From a checkpoint of a small transformer trained on Wikipedia.
Size: 3 heads of 128 (1 for keys and values), MLP 1024 SwiGLU, 28.3M parameters.
Training: a variant of SOAP for these matrices, 764M tokens.
Each number is 500 + 40 x the weight over its row's rms, rounded and kept within 0 to 999. Layers, rows and columns count from 0. Numbers have three digits each. The size before them is the row's rms in percent of the matrix's.

# layer 11 MLP gate, 1024x384, rms 0.048, rows 0-144, columns 192-287
100:509573522445487489462505527527480430490415512574511464518489467438489482510520525508482515508490493563460568509415508509508507529522493501523500474512559510453559500503524456571532502475583528571445467518475552471475491526537463539508516433505560497476443591436517514489545555557560446532
103:469442458548494442539521495525491537514568509490518444538489406510518532472443478525486512554488505470516505495589531473468505509515500444535457473515566475460534499509528493436550508533493496485552451595490528460490476537459442514477507532523497446447474474554450438508514483512461475503
110:473536488518550539571521486469531547470445535535511536437526518527506482453557482477480525482499496643472544500523486499513586464535531448516493469513423506455429500468465497585435447515483532519485568504444458531493478536511519557497461503504495538508455479514573488507498517539554529412
098:462477485514482502436569518511415487478456522524478440494497520492504509516542455505490515459506495460476559484492473485503515549454523490534567473519507573489543535516497435568511521567507529528563421544512555501441498566489513517527446506471503525497570539543470512488520525434537447554
099:537548475552505446484495446468481407518484576561505485510461463562547516442472624518586535502493531510464441426494495519511535503487514490443502565565540492403502522557474473459537560570497477477526457518508529495506518556520576481506548571494464418515461552510503486484513495520498521537
097:537495575515440505553525492533541479539512480523549557447443561544482410497529495559487507540447532449562498453439474525508495506490486505531576498488552498557457625443534509457519450519518470476554563475499511458519577434507489591521495450534516505481529499460500537492547565532485441518
098:469473468547513482508450506527469441540540467467423516476511512475443519568490590491473452498474474462454469559475520502498505496493455576524439453510388510456532508488515510497509479557512536492575488521515498510542518482485493462581489552559470541474405521461504562494522493540510497487
093:481562502473512507538552544491480552462445532427576495555425547505479589541557516459527465449460492461519529452484492496479466542441501486461498511512524514506486509540433460515538492502510499443544465481565494477493553463545535558452498414513484469543456458431454519507518472544495486561
098:516481490484536480508482545498562557547552449503562516453408545508544519530487486489425513445486461539540565466461524521511518440522491431490476450505489524414473536450531508477577504461436440489568481472570523450537494517491482527473539523548522444508504549572481531530562491570499446520
104:488509506468461420454469533509481444449494477547538446405525473549436441502493536501546560482482513564491498484496461514538475423512480566497462489504526535505495524587478525568488555498472387490513474518514481470437528500531542535494468589494494523478476496541574543547450493392515544561
096:597569545512494457572491476496539495392442503482479509489534447516482395527494491527561447508495519577494395478519507525522452512517459507508474441497476569501454449513531541544528577551496505483518497548545486518520504486543469495500493489510490531441529450510528485491508531611367432510
099:487485453474442542523452501479539513421474460528529522518527501458488494434472528497509527554543543490581503482469540390461474513519483491502523544536550451465589582381522483469534502478488516449536592496497490452456509496508523498468537457536546484490481503485502470456443543470545532391
104:479560545579476462434488456490474442486502533561498513486496530531507562504471483450445512421491491488485448527477544509456550579497503475414456502416477489425457455517509536407552475509483487502466528492497489511486576448438607551524533460440503503539512479488479370531486413555488510531
101:405529509559546483450444547476455489418432481506543491639487560446461534492525488487427480450530533450575523555475544440563532459471518492478500490500461494506455575485496518470515377477542518529512496513515478490493507517543507506546494490512442515426512548538529519505541506554456477496
097:499545509464451504442469431522451496586456473483529530537662581492538491474456562515534527470609566522561490501487568478450517533603481523377554520498495482449429499526544483497560418515511480445509484491519536500482538523451495464547530530505437495515485486496537537485506446467442459480
101:489547510458522463534459457549536469494517461515414411539532520477519439425556451507532502483497487568472506572582525475473541470471582501507514495509503454566499510435514541451571457526533430513525501528486495546547490525463511512493500508522534486492475465484554531508529597491466458538
132:482472457514524510553542537511534497500490451497439513469547560515518493467559519537442409477535522539501475497472524492471486527505490493517549502472496486512582540530482406548494559512477490500491429483531497579401539490520448488451475542470504491536477479457487485507438419552490489488
099:578493496470510456519493509475517468449455525478550468493445532471412447562565451574456514515505425446533503501493448524477499438518492479460540482473517595489518514466467501471484491457471568476542459460513519521531501487493528471531451525496594558519525526505495546543551448501460541465
097:519482518496433444552515477571485513522515467475531498503495491546413408564484512477518576523508475512472512459565496488437494554477523459511566431605498566570458516556467490510529500500533431466443540514608566548507471471517452552532482554475495510547505477525407596487472514549485513618
096:530517506474483540465500520516484505525560495508451439424457482512557425494439495460513467568508503506519587553500489466498499456456479535502471495476437513496500537538551467548506485437466483511531490611571453481513527547471453529525491518469596517476549554511565441520514465430533490519
098:526505531546556538520510505505497544525496470446544562523571524471584578526540547491515508503528531539497497580534523462483454520535539496452583551481521466422481473510530503497446455524428482498461561469421463487486538405469513463451565460506506409540477512454569506460472490531468528507
099:485577450523559460517429449466423580496512478482537491498510493508516496471561518420457498473498514533489446557525541510528529545452495519539532506498564515525469543490485557485538472553510491467501523538518586478500473516507432480537494489466611452539505451516519505496593581478548488447
100:456543480513510443525488547465480627487485485460522556488511438488509524479554560554445563452465488470505485513490511512482475526461503455489510532501409516497582536517472488511488463396449497479504408506441497474528552555534481462507402502449568433455500508437522563519538522492493402458
105:480504498493436467497451534481561504516495447505511406491408550522522524481423541505465560486467511476466452515513479503532460499490488548508505496446524547500501549466543485432433479569533537506614513519564488436469521494554507532453460544511552498484456530506469529440438481424525504472
092:550481480435437482472452523518538559554582389473502508509549485541536550430513468500498512400415489534468487468523509462494532530483494481568490536493508470500538460523435479451528512432490588473481525559479432508544476481468413554541532597546466508527495508472497502472494527488482542500
097:483437488478526393467474465506498474462508477506514545504539518480516555490449451523432502455508442470564486538483421568508532496504484468559567521506498403509399509510493508536527476479496476547552461458533529491458506537527515512471547499516528517535462405551526506561474534469445477499
103:520531511533463491536532442545517511473463396543486490489465483550489495539522580536545474508504486460463456401497542525540514529524498503473531492466516512502424510570486567488464494479485520545476505487498537481495503473436563507453489559445542520486490506439502517465472511509493534494
097:411519497491465481482504475482516485547500555426508505552350471453526577452454506473476484463462478469557527491473446475460534439482484533447482527462550488581537530563433486463502508409559485502450518513474454500506568497490514472528582494539462479544512504460518528444546456495517573570
092:511525501458532443494501487491537510523539451571533439522508439500513575543497518556429460455469492454509634471519563494496472561465502431468469510519537514450444547488512454512426483536513528512488513528517512510529479428509441549533516514484512529465519548550493534474507523480520533493
098:488562506524491480475499426513524534478483496585533466508426469430528461449524567498534518543448602473500500440481503513543422511490498554526483523538572475534522501511524511502583552533459526560529552547513468450564534410501473524513504511561506546494474434466487489502525461470468498479
105:485513523463484523486457522434464528517531484500523462506414467484530447450467527530482447452430567502479479469538466573453491449511517508409422464530507449492481512504520483472540480512571561475566499561427453427503551477447518487480565573506476492554529540545473594537440460481437537456
092:499591569529458477551506485453504587595454472525482464534537517541482505475461448528487564496549470525579523496582476488498535450509555465522449474525430519495472422517483452494516528479534514580538501576483422455548452552542529505501464488584486470528459529497536550542464525540475487529
098:531517513479549442562460573467516467480439452427517506498435459536539563578541443441516445509424493507516496511509478532497565416481565498478527508482430505475520544498449529539509535531514496475531481461538598521486515513511487538564476579460518483517546513540547494471509605496556487503
099:487473517473450580498474456476540537428571441489498556497485496491621481536433516505443494487533470557551519471558469524477488485410532446507486435523546444443543535468523535549496481459455496494488559566475483463472584433398478488492443548452476459483526459534550478503470432467457567498
097:490522524450499477560468461506506455454465511536593483506545443433430499486541486453513597534453535392624459470487393511507489426481498442524483538461567556457471547534538500491468526476529500516514503459547483525493473533536481500536568570469516444558526483448522501467468563485589521451
101:428548483474540468489525505501534526469492538500547489559420492425536489517489433497493476524507503501514512533503505479464553541484578491579450490520532437532472483476506508455532527598501487514500541506505525524511539454531442509463494514473558450536497417539470452455481619458462521498
096:463525491539451500434583426520413559528505468469525575460418423470485548530509447496552485521508502530455489463469551493548483511532503488429561529466423462499566565511475535449517478474517505484592506540467539475513511538447478587547478483416551520493477491548534528486539458517442503484
092:490499561496419478497546542522457571523413454561466505428459503471460564549561513583564484460511611541488573433521515504431450551494498500541499445515457535498409543471472500462501522436493481557510489465581494565502446457477529450515518496453484529503486539467429518426420511485480495482
101:502491558464518471541456507442502464542399474548478509541517554421562479587469519578519450472608498560462485523509442472539415448500479526542493431536455550461507547500499520496523598503516577504482545476493486525438497517506495481472540514481451488566463461454459531563510559486519519522
103:470541531465493481510473527477499533504473485466449471531469558565517499462491449542524469491551507551480443483476523453525427543427501513491482464483577473507475481511479518535535523481501572516557534476471544477541496435476518552468503519466502540497548492482475502501479533481469383476
096:430447490500423494549603509508516522428514554476465504493460550501528522543487522483548501500535531513495548471429566471583445514526490471556486500481570556441497505469519483472510478533562472469438498531528529443482521540549500575535526529499495478543491533496488582515519495542538469504
096:588536497530511480478519478503481453498452483495525501503598514532466545510508544553548466466509434511546526579463458493468518562565469508539451541484425457450452533457532470557506481515460500494554511501500465542496448558437556464554486425458475493534520458604493466491476480436540506459
098:430458500502449554500544487464460532444538465472489526481486449426461500544567485478480507490475438444555480501458407520520542502488502546478521556516482460521441555461585432579585487482551654538458546434423522526553517481467486480495498485426528470488497487420457504487506513592495529471
096:527456470508464527460501464527511478509584573544488431504532518437443571538492472457491535453422522435427559565480523528550504510474491548534475535482467528449551482472457551474560440588482490472457563536470497478525457550459502495506446468468482494514514508533486495526553541544453565446
098:517515505446495434465495513565463488488578545543511449545415462574531597561525539438514489540480557548483453533434456491483499483494546514533501508454527467511458445491521510569539503537459557495546511552516423480536586528561515492504394442456556504526515515496405486502512510536561486461
105:464509507468565528544551433457483516427547438455543484528514558505532448495498470545511484561531514427514559468553524477423475528523551541469559500442502453498510509566497510482495493434453509430572468523455491453449458416475535536527544463532522496534501428554531431475505541455485496500
101:519514460508480493501442500487548404495536516461424517464409460498463535486507455525481502510541492584518556533518510499454519410482483538530442521547534474452446531504551494576481515472514553474554507511550541476477540488545438405508443586447542498471536458511492548495506413516529482496
090:571558480445453438524573514535514470474562453424575426490523421517514437478480481430486543522528484526420536536533446570498479482573467435556471468533582509522491546477457551512463498450456444530457514531485512508500478503555490516527471407412535454613506495488561584480436550499522510513
097:513528478569495493524450552546531383517492483505481533517542499545546562485564551479512452431487526457543528503501567524430435517488503481468481481506609494502481535504568507453583487506495596485586513508520537425557478522550530442497526558467542516481487500468570461473468531541480470583
098:524477510420486542481517521474512512508577488518540535540469527443439460489462482470402441514453495505449502561477505450469453492457490506483477499519449484451494547494483424501538487446512586494518450490527516513491472543490502528570452544505548473488515441476477540505513513496498484509
101:499524420562435465449489436509551521528507500515497557494524513423486499452461485516506513556577524500534482525499493472419493531499498516487500529521476534451541486571443507518592488443474557510546487464544527511433453479579549439463471538546451467412550563555552494468451445500530504501
095:491545511504451581473444521476573462518493468492553455560450506495487472449475443527435515459450498479453470429498488458509437486502562461491478460501480482481529468534461475500487434464463579454523430479509495534544528577433520523499514502515473490468562507437535521566546557592555455493
101:523439485486464467563487545527531563468466404504537509442487400411509502521533519494557541443463481510524494525441465504475478457503470554479489541414491532530531599477542536492520529474552467492507535460448463461456526460517484501499491451502503533497503485399422525497565569490493517510
101:476495463566435531521427532471481529467574485554495512447593501502488491481498528459470529477508456592552451424460444511525512517463506509551526497493568450487501538401520493496511474457509582532458426503528479442472488489464480589564514479554520531470508563499499532478513528508502474546
099:471505525541459493547537594523487498629542460514515535468430570524489436488473524423567536474483512518464503525442441488482584538537488412507538442516470453564510443508502509554464455500504483469460491547526477484490501452438439478538498504494443422457502456501434502460463473499544541521
105:517526544487545523493484517538449456547577516496483545506541543592530439525416454571550514497492454492572520479505523486480499453503472471513501545430452481471477506474537479443503420471511490474528490463502561484491460458454471534446466451546425604515418498539531470468473543432452494467
100:503453556517467499518476512515580456510503561554484449521540464551412494495537556544483495491553509556422488467487506493496605468484459523525461550537489512483514448511452563469444451478524564538517519484489497525545506488498534496492483543541476436601454442510474473500571506474501409497
098:488443461548447477537557482586496462464518535538525477525440539513510509514511475490480487496512536509462435489532493522525605546557496519526551498450436520510513545556490544516510523548515567500452462512470485462467463587544525537486472498477506488493479479458469534588483559457508492524
096:442493526463463461520575410457506518586486449417597448474450457500568460488478538442478470522515517507475507513560499443466615525547466458516451496446578439451427464577470487429426497521499502513457497560523449478381491491521460459461468491496464496456528556526551520477526557482496503496
098:521510505519510501482505463499456530488463534492454449493443501497476583579521517464531499518517439577533489485526428501578476542506471442435514476478467539600517414476487454529558468479500486470499494488494512498494564442515486543510517555410505434482528542546465529518481456532483461491
098:482514496517491502523432487500382528481498530554534561492507491531511461485488440460440578541537499503489555531441536470419510492549405553486551466512521521443539509405446498471538472514512541595485506522526512534483559450532502518486498526508483434455562469460431517470528443548475539550
098:466496519478509507565458445519503482491506411456470461409394493511483456449488500508473466489475492523534555538525579502491537493452532477493500509544502444452576553537503496541509476508534511516585528526489460449498484497517457617579530511536502442438488460486444513512451555490456449491
098:480540525589573507515453549526454487471511519493555491536466518504513504496551564510461517492458521495551520438506504516530484538451491538518579466518479533531513548511456518425452413490512458476530547516507582437505559526487521591534456440450479420463552488557527497533484549555542473531
104:479411453466485469543491506429553517493522517512571541406549514456475544533477539585457504467462517480521525423493449498479543541462550522497504522426517510472463441494515499423495529503486503423473479516476503434506545502430501473494524578462455462518516489470456560523510460538475520560
097:527533481487492490529549460439500526520513509560518484529486474481493536485513515507404539476511543486521469471487478447500542518441456500493426517539542563486468512528540533532517488417522461496541489581554475513499531537453532463434562443466523519434468591534548576531535542496442484501
105:496491574511536441424513559422536513536433548517556491553517470509480521465459576511459460486511552497514522513523527528519545464540499487451524439527445537466503468521507510481527432527543478476501510497441546430482489502514502428554548479493508456419568483555469503453490569582477534512
097:504469536512490510515483521470518541476521544501477552536473465496517467528496451471479490457507469516502545519504549503511523499468461496535440519492581568540528544534453504427516516514508572564530533522401444545489460505476537513447561518450500489465518479524414535418493517483436511507
098:518541543518420526523583508444533472560484502526526467494478463538501467449442514511454498542502535503515447499454514507479518477556492464460518472528551537472531488495476446464507461501507478467517527468549567499455517436478487517459551413467524522532407552498456520542522495544506494615
097:477516495468483464551481456467477512555463484522565475508556538506513419437483524560512515491470488460488570510464470544524447531492560547561550520521456447453587616444535495477513453443528562569476493533547494531594518493488471410512512506494471434432445476510514553517494470488575515459
096:457454514547539560525523458488501496521563476514479528447444555478502504478455490403509512553456405511446417507465467450476501515513445504527473522546519416469466503480494565488469469494548545527471512475518414505458532488479451520574494503497425575551507486488536470473471467577491545486
099:495532535606501460495389521470476558528489405470550398513445496475488530506489536467474526504432559539581474523498481514471528427481515533538511508434472500476527471449458505497477441484524580480513480575517454489495587497515471470479553541490499529478570556514426444458487520476506535479
099:511526512474490542523501473441451501509528561480456474450474450525503573501502533499453414451467522510469534491522571541517574558577566545518569458535460513465542531453580488449507535462492524496459474517537556508421532489549475478427503567546560520504536511497405444499561484448554525497
099:481513508480490453452528468472463469524475532457472469496446527578514493469520468480512485427499477503543504478498491495480465568516516507510553533492492486510495552473558550500511395479468488495544466520554437575467579539451547561550514500452507462468457520568503583514427540456589430451
098:533521488489515452425478476555529500573472473505487550459501448512485516438480524503502560469510466438478527480551522505498477488508551537420577488517492545439484490511477521490575484458467557549504564489450483490554508460522529511548492498528504505460491509494550456524426489457537516504
099:484457504506511507443567466516536529462462529586511555401549476533522546513548576462505456508547489481515591529470526541489553397578537531433506518474476455462525568519507588522474428507521480514493513493534486470460483470504510459468465444530523472552500470471468548475509524498499482564
096:548454523535510487550531476506536448468477488460522501497519478477519509442529538442542547464497550459461549537457446497566511516492558545481472446507517502520563492493503502537532500561492535537512482526434490524525443423517525442531564545456502515477485512551511492537586495558480521521
101:457509483528536442510509574491492453491457470444495444485456522463544474553457582558536567494591499451512531536506466515542481470529581510501530490492506436483514459534527465488499486418493468404496494456467611511492524437495476551433424544446459559509432532512483494452508505539514550511
117:461477534436582491484411504567539524410530505510540526532509582509488493492505487490505467543536536486541553529476550504543489463567491555522439554479507557480461538493494576475454516506457518471490474509548523503521521522456436568504462477488575488542454493445566497575503544532494427550
098:490469551561466574473482519481510482477470486481422547504611545537522495552388426562515483454515503496476522562479498516528586593510505447507542537563447485514545508441426476529500530512524563513516492523466563512523515431446577486468475510486570480510487444604511471466460499516448596486
099:529424499463542541516509489465517532552432510478529523559466435546542533462488501450465567459498502506531530517495493529520488537468582502546478529563550420496497517426524457487444518553491534561503542486587460480546405562477569470537525474541477527482512522456527549516537509527472440562
096:522535581498468569545554564502482513535444518541467514529539470461545506511525538465511486509563503497501534581473462434562542378501544520512454426520513465502569476447513472504495510509499458501548488468486524480439502498493497516487517504506482397481555420510530494456548440516507477427
100:497514489550548459550505485504489524565490553544491421479577521500547556498483467471510505407451538528533503453495463461496497474499497610511456432500457453523527581479442513451522513493443553537488491534563599581553489457534523471501523477498469509500535526507545459534449557484502430490
097:537449542566575478530477458402491431528537517500463506527447519492532518496489557514490474508491471552470505482468510503504477440477489468494511435551564540451489512497491480412504502509487507418473493431507514502471511519501465483500474488519453574496443489468476566500498552536508501487
107:458520451441481475454567466495546510468520506534482451501567562517562507573451529458476532520536491530513526498481513539569582448471469399559518517434509447486480462476552537505549541510499464578476425528437453484460474502556527444545489516515503463533535484491545490476540525562476494502
097:414448497486489507522529470490545548434517569485562480458446471502464568479513537451556497422537516534504504482567521554559482522535429470550455527461468514463468460494454518477570450559475424388481510513442484496584434424453517476491505490514447518518482505460570559477500529529455478490
101:502499430575471379511456555479514516395474484491515419514468452586481390521504576523469508563477490501491525586531571503442471509458524532424493548518503475505517508479483548536468506538514588529559523481559468490530504503500530536522469483533589503455438510479528506585465572521463574469
101:456445503469456432517442479539484570508472552527481577519494583516444558469461476412461538543480555587555522490468437490553513480431545495557500509562437498443517473506509411539484532579465467481515518553489460500508565526474479415533538570519547495519471530515502529482566535510505479477
100:497526545546517455486461529521457452481397478536436549456427582513491567471491563473540501458483546496492518481541543531513493471514494400505508451525480508475492491425477466490447473489479465521486504453544561547454597545508511423594458489523458528562488516463502527487494566516506450433
094:498507544492484534476423506543496449471476516556434545555505522445568447433415528527449419460501449531440604496500485464469518499511476461487512487536503502425459423464409462507535478532472549456499455488495472529461538466496525509441547472560504555517485557487583551499494525514461523535
099:491480514460456455426560545520502441510473479514588446595498479487490515500454491579505456446480546524428495516469510488492508500568524458513541554457544416541529525463525545497551481500546548511496477446481491487512572418514454482487482456546494487467481515506538522511445570481532560506
095:480447466454417458544498520444443515504456606565484519555507542503540506510456478508514470487485460505544529559486500498436609509517460525494522496503542484504398483392461483455546485548525526493488482530523527536506493531575464472531430477503564484479514545468533563479499530500477521461
098:466504502595488435487453477539479540536449500435494534509499484462511447498585490554519495424479492471600500527518436453504543463507511565483547486516500459514520534557444495523439445501426508503513540544425559470515467516509471488562513484505461430433494453490463508492492462484463518577
102:522507523469487437509537542507484501468421518536512586529450514528476567495511494441516527542512505446551491485456552471526550561514491511474480462486480481553551546470512522514623458520512454455509441501561523529427513468492509505529478518462555496605449418506566454535509521517539535434
098:508468502462460520562425493473544490492485477524484383527496495528619543503479574488476476457543526564484473518558445503542475471490469525553560458496408531493492583472416454473533445585519542525442429514562498481542507534487525477458514518553497537508473513546472490495505532500432509435
100:429482546517481489524532447502506502494581457475571418511423445528449514537486470527525480489495483567576448537527514477547497521515551482485555507517445433392463433529511523520558478511533503466522561608581522481571501497488484501546507503485516477493544493498515490534496525500459475531
099:425501528542510490497424595523566558581469535454554501479474496499539490605473492508509471470483468486434467450570503561611479501448541505452454389465518468474496515459400559530495453487513478540479471530488456487472525531508522444545484480535457509516539435474510495452518478452462509466
101:492426540539487483533526493522492519543516499440512445540512563486481559530513443503494471461503434578499474475493480468517487547384506479550522444536539471560468519502519592533501509479516513502517493478532469474594497578525521578466537523481445499502502457451532443517490430523496522460
097:431467489547528529500534453574517481490422454610463473476425500497517504531477557570487535456519534558560544540551513489517497537520497409494515467556465473457505522476479504507484486484470479534473497498510506505451542475446500522551536435523477468428540556625544482476531515573560486454
103:483596473485567537538499477424523496467467491555532457538523500464518457472518495457541456517522527530514505482564452498495517570519497539543507494496504445548496565496518459387545487502566539474566527572507455527452455454408467446574518500454478494534544520519466483505551508468554510493
099:521505517494480424417478489506542487513496471537475451485539489456468405520551566505554480497566530456508460479513521537563539438400535557587505456512560501459492614477502487541530514523452469474524481519514551558480453456509492499508512546496450523476520546519522498449463549567506449547
096:505447511545569468434575499456589506517507523487508539454482419545496467463533501516520434475476428470518508472478604448536483540532440560538471426505608570487481448581491498473547536488583562500519497566486534525454489426505496484456504570535569489481485471525485502463525498456488544534
096:557435494426435452443512493519520518528504421538560410475518502502474523502493492590534550434549522496499519527432478560468472456475494565488462488539515493491475554522541489501454540469547492482494527524452479429506524490506460544504453508518434493501587483456475498464513517514468545534
103:557523576473460488543412502547495451484466539494440549499501516473481550433542509568526440441489469500446516515485517423547514593498531514443490546422519454535446487497515531515550485507514480516545461562494509505550529509502555447493489427496456484427503459589503508528474512488475505593
092:462475487462493505566557475494468558512499552491497570540526490486519510499545532541480493427479572440530503511559518502543492493516504489499494523460401483508479520519546421525519486408511565482560472447519544498466495505466566469561474576494487478474531616497462518455491513539490473495
094:493489471524459480511487462555575557492512423491487520503488508489514502473484568451480479503460485496482491529532461478437578491510526460515491460460445477482477483479573530458459606468525477588494536523487522563475532465536545539532422507497512511468518509576508515496530476546523520505
102:600576554456480428528385473467527536518556576551541460552423491517470496507470513441493556477401515505588404554526497527509445472460508514532401480464521487448447488479523465495554533534496461621494543594579441456521547538596498478549519516443470563451495433471557441532444509498502422481
102:477468556555461555465464438504525469479477539498422402432505510491496548467448531432516429548544530557517494521474516507501451584430476461530453513525508405517487511499524510472457532508459525487469485514468535478502477438463446502539494495508391417518535461471560526521491505481454489438
117:497533551513481506526414498538520506494498531548516557450559552471512520502505514485577535514565453483543453514459433494504498479511455518445497488481525586465474464572494412536506554480502505607514509468519500438539488469491518457506537563454474547484443452513513515417524496540521505522
102:507451458465447435511519483424451469465479484560461558468573503425554485447542534526471445502521464481483515436501525512518585495455464498512490505463519457452563486453476525502520496437476558481445474535437537556534474535472516461406496485541474521389505522497527587521529556494546543462
097:526425566562544481484452490565392451553488487499511507512549515480559433523459546488439409457465502574559522522467460457485426466483534470489557491462521503533466515503476511515502524551501491497490461538510432444485515462560501494456577503455565508543529498479522492465498528464439484558
095:504562437517498521544572495472536431521515528478489564502500509523491552476542461495540535493519515467529557564501508417513475576520466529544486460474557604574507484392492476405495441480508535449451510495501498518432478471464530481502417475557442505509485470489480495462539524496505467578
099:421456550468457480446445546488522534478533541567458447437529487478532527535556580469515486510511479532557531480472485525474501445484438429462542500482540472535487455485558471465480434453519509535499508484466492454492476471583513464510437497522516515509485522530526565484582507484480487500
102:469511552515535552528519417497449493528564511464501458533520501513494488514433527454420475510554493463512490474499470447509508559500518474533483584474419533487512580528557478470496463485484468534522480531507492504510409500506493486542523528494495498448572479442508487527479495565528457497
099:488472539581493521466510517466499516546542513561479461494503499530577522498545491496517532506503495459502462481462539485593514515485541570548500496481511490498501443505520552418498566447499523540579503513471554531402502452568566467504432525512505506489560484463520506517526434489398508505
099:543504485522572495460500505593531583493436492470454575473470549517546478546497553532462553509472509501556550526510448498456468609467525482527476523447580521496540447502460559485477487518515494509451494468514470417475559515430420467532423462498497523483553481510534491493513495477475503502
102:572439467532428458494511460481519557400535470569455441449490477517534514514543480507454439511493521453477477437488475428465522563507559441537511522522575527473503549474509449410561419599495528433538594478498523514468530472525529474483537575439490456556539467467520466563486403440548450467
097:479513520466402500481509468613552489471534597536561560459454479503521524541472530504528574530482423532545493517493465497489447564537481464533504532499504587495538457528553491519492480580473561449442508529512504536503516485509539502543485507479447493499527512493433439537466426511514474478
100:439488482481530504506467504500516487534538485501468518408430471496553524455521521467469499492515486427510553528468527516511543577489444523439531557482485509503486529437505555419518513399535494478467459504431545518501497432535457557565533507463509412519464454551569472476495496518514489532
100:438522494459414460532444567537567599472512514503544533539529506459477475547507477448587497456479471508592433582480502504462575458534538528491441527512448486427509472538447492460435509515536519537508479538539479579466472519487572497582468518510418446545494490556499509551485423535454496500
103:505530497493478603450486486498501476479451546505502494494497435530542545455546494489500485451526439517442559404509475486433633519475499484518486473433542533429425514493610568465516469544541504437546600517490536469478530448411501465495525464481516518478552471514540497527486494507406475495
092:482491562480491414472517452532469449474451490540493515543520491513505531454503480505518508460493543480570498506429490557430565426434438478559508491492467493547467502540528490500441526553478521530518504450450570484501515373522528552564536500507476494518526563520493524405498588418453428482
102:457483490532470494434473568536451489546499514553540450417541526527515508524480420420526460512559486505444532499549543463423535495514488477464555472462545404512486488523524524539568568525481486532434442591529511560525558471468499523535455586482535471513562543512465524504539531430511469464
100:466525428473502464537516472563465600505502459521541572425500465597495451473491527543590539459458504465508464506524510441524528445515523509551558449571453494436542479474524542555447559497464536537501537542539412462530491450511487536514538439510425512368520472556440577535557513528536506447
094:454493497586478508510487497531447508522499524566436510432519472423521472485482495471549521483517481521504528458482562451482486485527539472512490502488447544453505505487507526482490518495543553380458477475571465498543561526437516511519489491464527519465518486504591505556477513582564482543
097:506552533464470562405497535512449518523567486528461479509544452482456523434467531522552508494525550489465526474470500517516550542479403473534540486519560519457459567507520454479497516494484542539484492475486464483581492481496518548510447536457491488493490503412465535483464596541537581493
093:490495485471373457495474525484502498502537562502492538518473511481502464501524535447435458475505478495525437531476517469525508561555537588531571470519507427513504546487458463539448509453461526468507488534531567475514515492502541525548414509563491475536519498460493492586529535449486498417
100:558506507513491539501496497433516514594470517491559501492504528501446557547569511473429458443521493428442454510486559510448561463468422485451497540478470541490552434512447562537572473466487495419571498525489525519512494444460477469471481432539503417534448512464485538488588544509522480536
103:485523547404477493461416487511460503516510433516586531482479492539457532540470535510564535498501504508485472476479534504432474482520434525526526517462515447482565516526547521458505493421506480468594566535525514533446511503477526437485547523475533461542493512510566501458546528526450499581
102:545450592472465468529430531491496473524524523489466651515529496573503501485487540486489506456489472529514506497511544468505462489484529543460487475437480464514433428513467556525475548559516513440486421530509532492492461550453502518393452535485523488559502464530535488470510573535527477515
103:507534529466485456618535487487588548496456526440549448471484509459468503454533471472500545440555500602494479536522473441488436505515490554467548511503463543470556444406449478527544421521507501482545521503534507472470508463577516518499497553500450426511501594534501511540542489429436523509
098:478485480447520480426521551448522515443528545523474505560518482490473475552522486394464488520451468509528491592419445499506540446568459620450511390436533542492479446495536491505558566499562501514512429539491447524583401543500531452516483426494465543488460492509554462446492482491464555514
095:474494531491511462488498574502475524441558506484492449521487494562481502446486459582540462475555523508501521537504543479479527524518429535493502484520531544446520471525432528521496469390562519500502541519524570547506520495614477495484558510544448476479531478484543502520449505549525512500
097:465494493511527462458470480452453448533572498498478466467515494500526468551525558430448405477467426476520513439442559506531490505533542443489496479463541438507485542530494501432445501396517458527609534473533488487599502462529535538493541566530388447494505472469537507519499504485479552538
101:410447468563550482501531444541554542556439443541520530518518412551487520492576515380552525476463548579532508554514500508496540506486502502448489455607556473555532460495492495534495526452510454579437537573501465497517563548557525533517481525430534537457510474501426531487482473505493508572
097:575470514451416523504515430444510488484558446425508501547550558523447520535506548501465561502450485509508530484506531481500524431542492496472568466477530369506413556462535499528483466499512559467469500510569513499492529492498498473425502414536486491509463534451486503446535443425438463532
103:510529497452580441553503465528509536541576483573498461485474474512511448551534524557485488468472479484463504605521505469421541528451544564518413492422486431575451482489533453570523511496480490523486519533508542443530501491505483452529498482536551515498509512498541558529563561552371454593
100:519474442566468561522476517502532479485488450442573527405514554500485526424454556609501429528513471563507467533472528491492476510489480515442523469457487504456564536551520495509519526551482579461445543502484633469497485518529540530442521472539535539501492547466504562446471463470493499486
099:458455494586540454551525490519399496549445445477474463527505514509534566539475508501479490497500490481435420389441527499553505478494462508520486448453452525515511443537531540502519482544545535562528499544528514474409536518465541525471491496380489473506543503508520457527535494432473445482
094:487505491524507513480563549443476482494539497430540470504497517422535444473442495523474522431602471476486526435482511533475483454531522474432475577428551484503514491497473529518527489463497457542496523492439516412488574484569538535487495526518504493538470552505534466461506567500524405486
098:510541436492460497484499512534494464482558511491521550569436527542477500512414457500536538410505529514410524570498517558497514504495493590546482586391423514475433469533482452546527456508415508493608578538492472511572483448449557463444550530445584518505504478510519487477498468485429451514
107:499504462437505441514539444535521443518551443535506516455518591558460493509508417535556477525516440491449536421529447473527508524570428518467520557520524463543465549487474484491466489499487488585528536531504522584515428479474476443553488573504564512519488545549470475556544500514442505520
111:508542444483544445548429447458561480460456523544526575460523489511512481496500518459501589467540552528452513485460488551549542451547528541471457435491537441435476493453525507490467416408438534546497468602481456463522499439474478489525496532503479497515521573508535498475524495523504456444
099:494539497463468441466522505474447485477461495458525492505484465495450532527491521461526474494509532528524450483476519504489441484510489497523540539472492498476550450553486519409534465546496501485556515457516494536500524447469489580496510467487487498502499548494523436494537563506488461507
098:539540518515515528467524450473524498491526474522434452492441466448591503509541541499515499500508541486478528538596547475519445479554457426569532500459470493497517483531451480546564506521531466459493396498581476501540468486480430540531436459449412480547497505533466504527478562437488474442
098:498543580493498535469427480451470487496468565539436459517504478498506472504503502481357453509554512526497459429471491454456504502460519442529470483497525462603442556485492512506465522499476532440530488546424504495491530485483493465515533480426509564457561509445492467485495541478465471462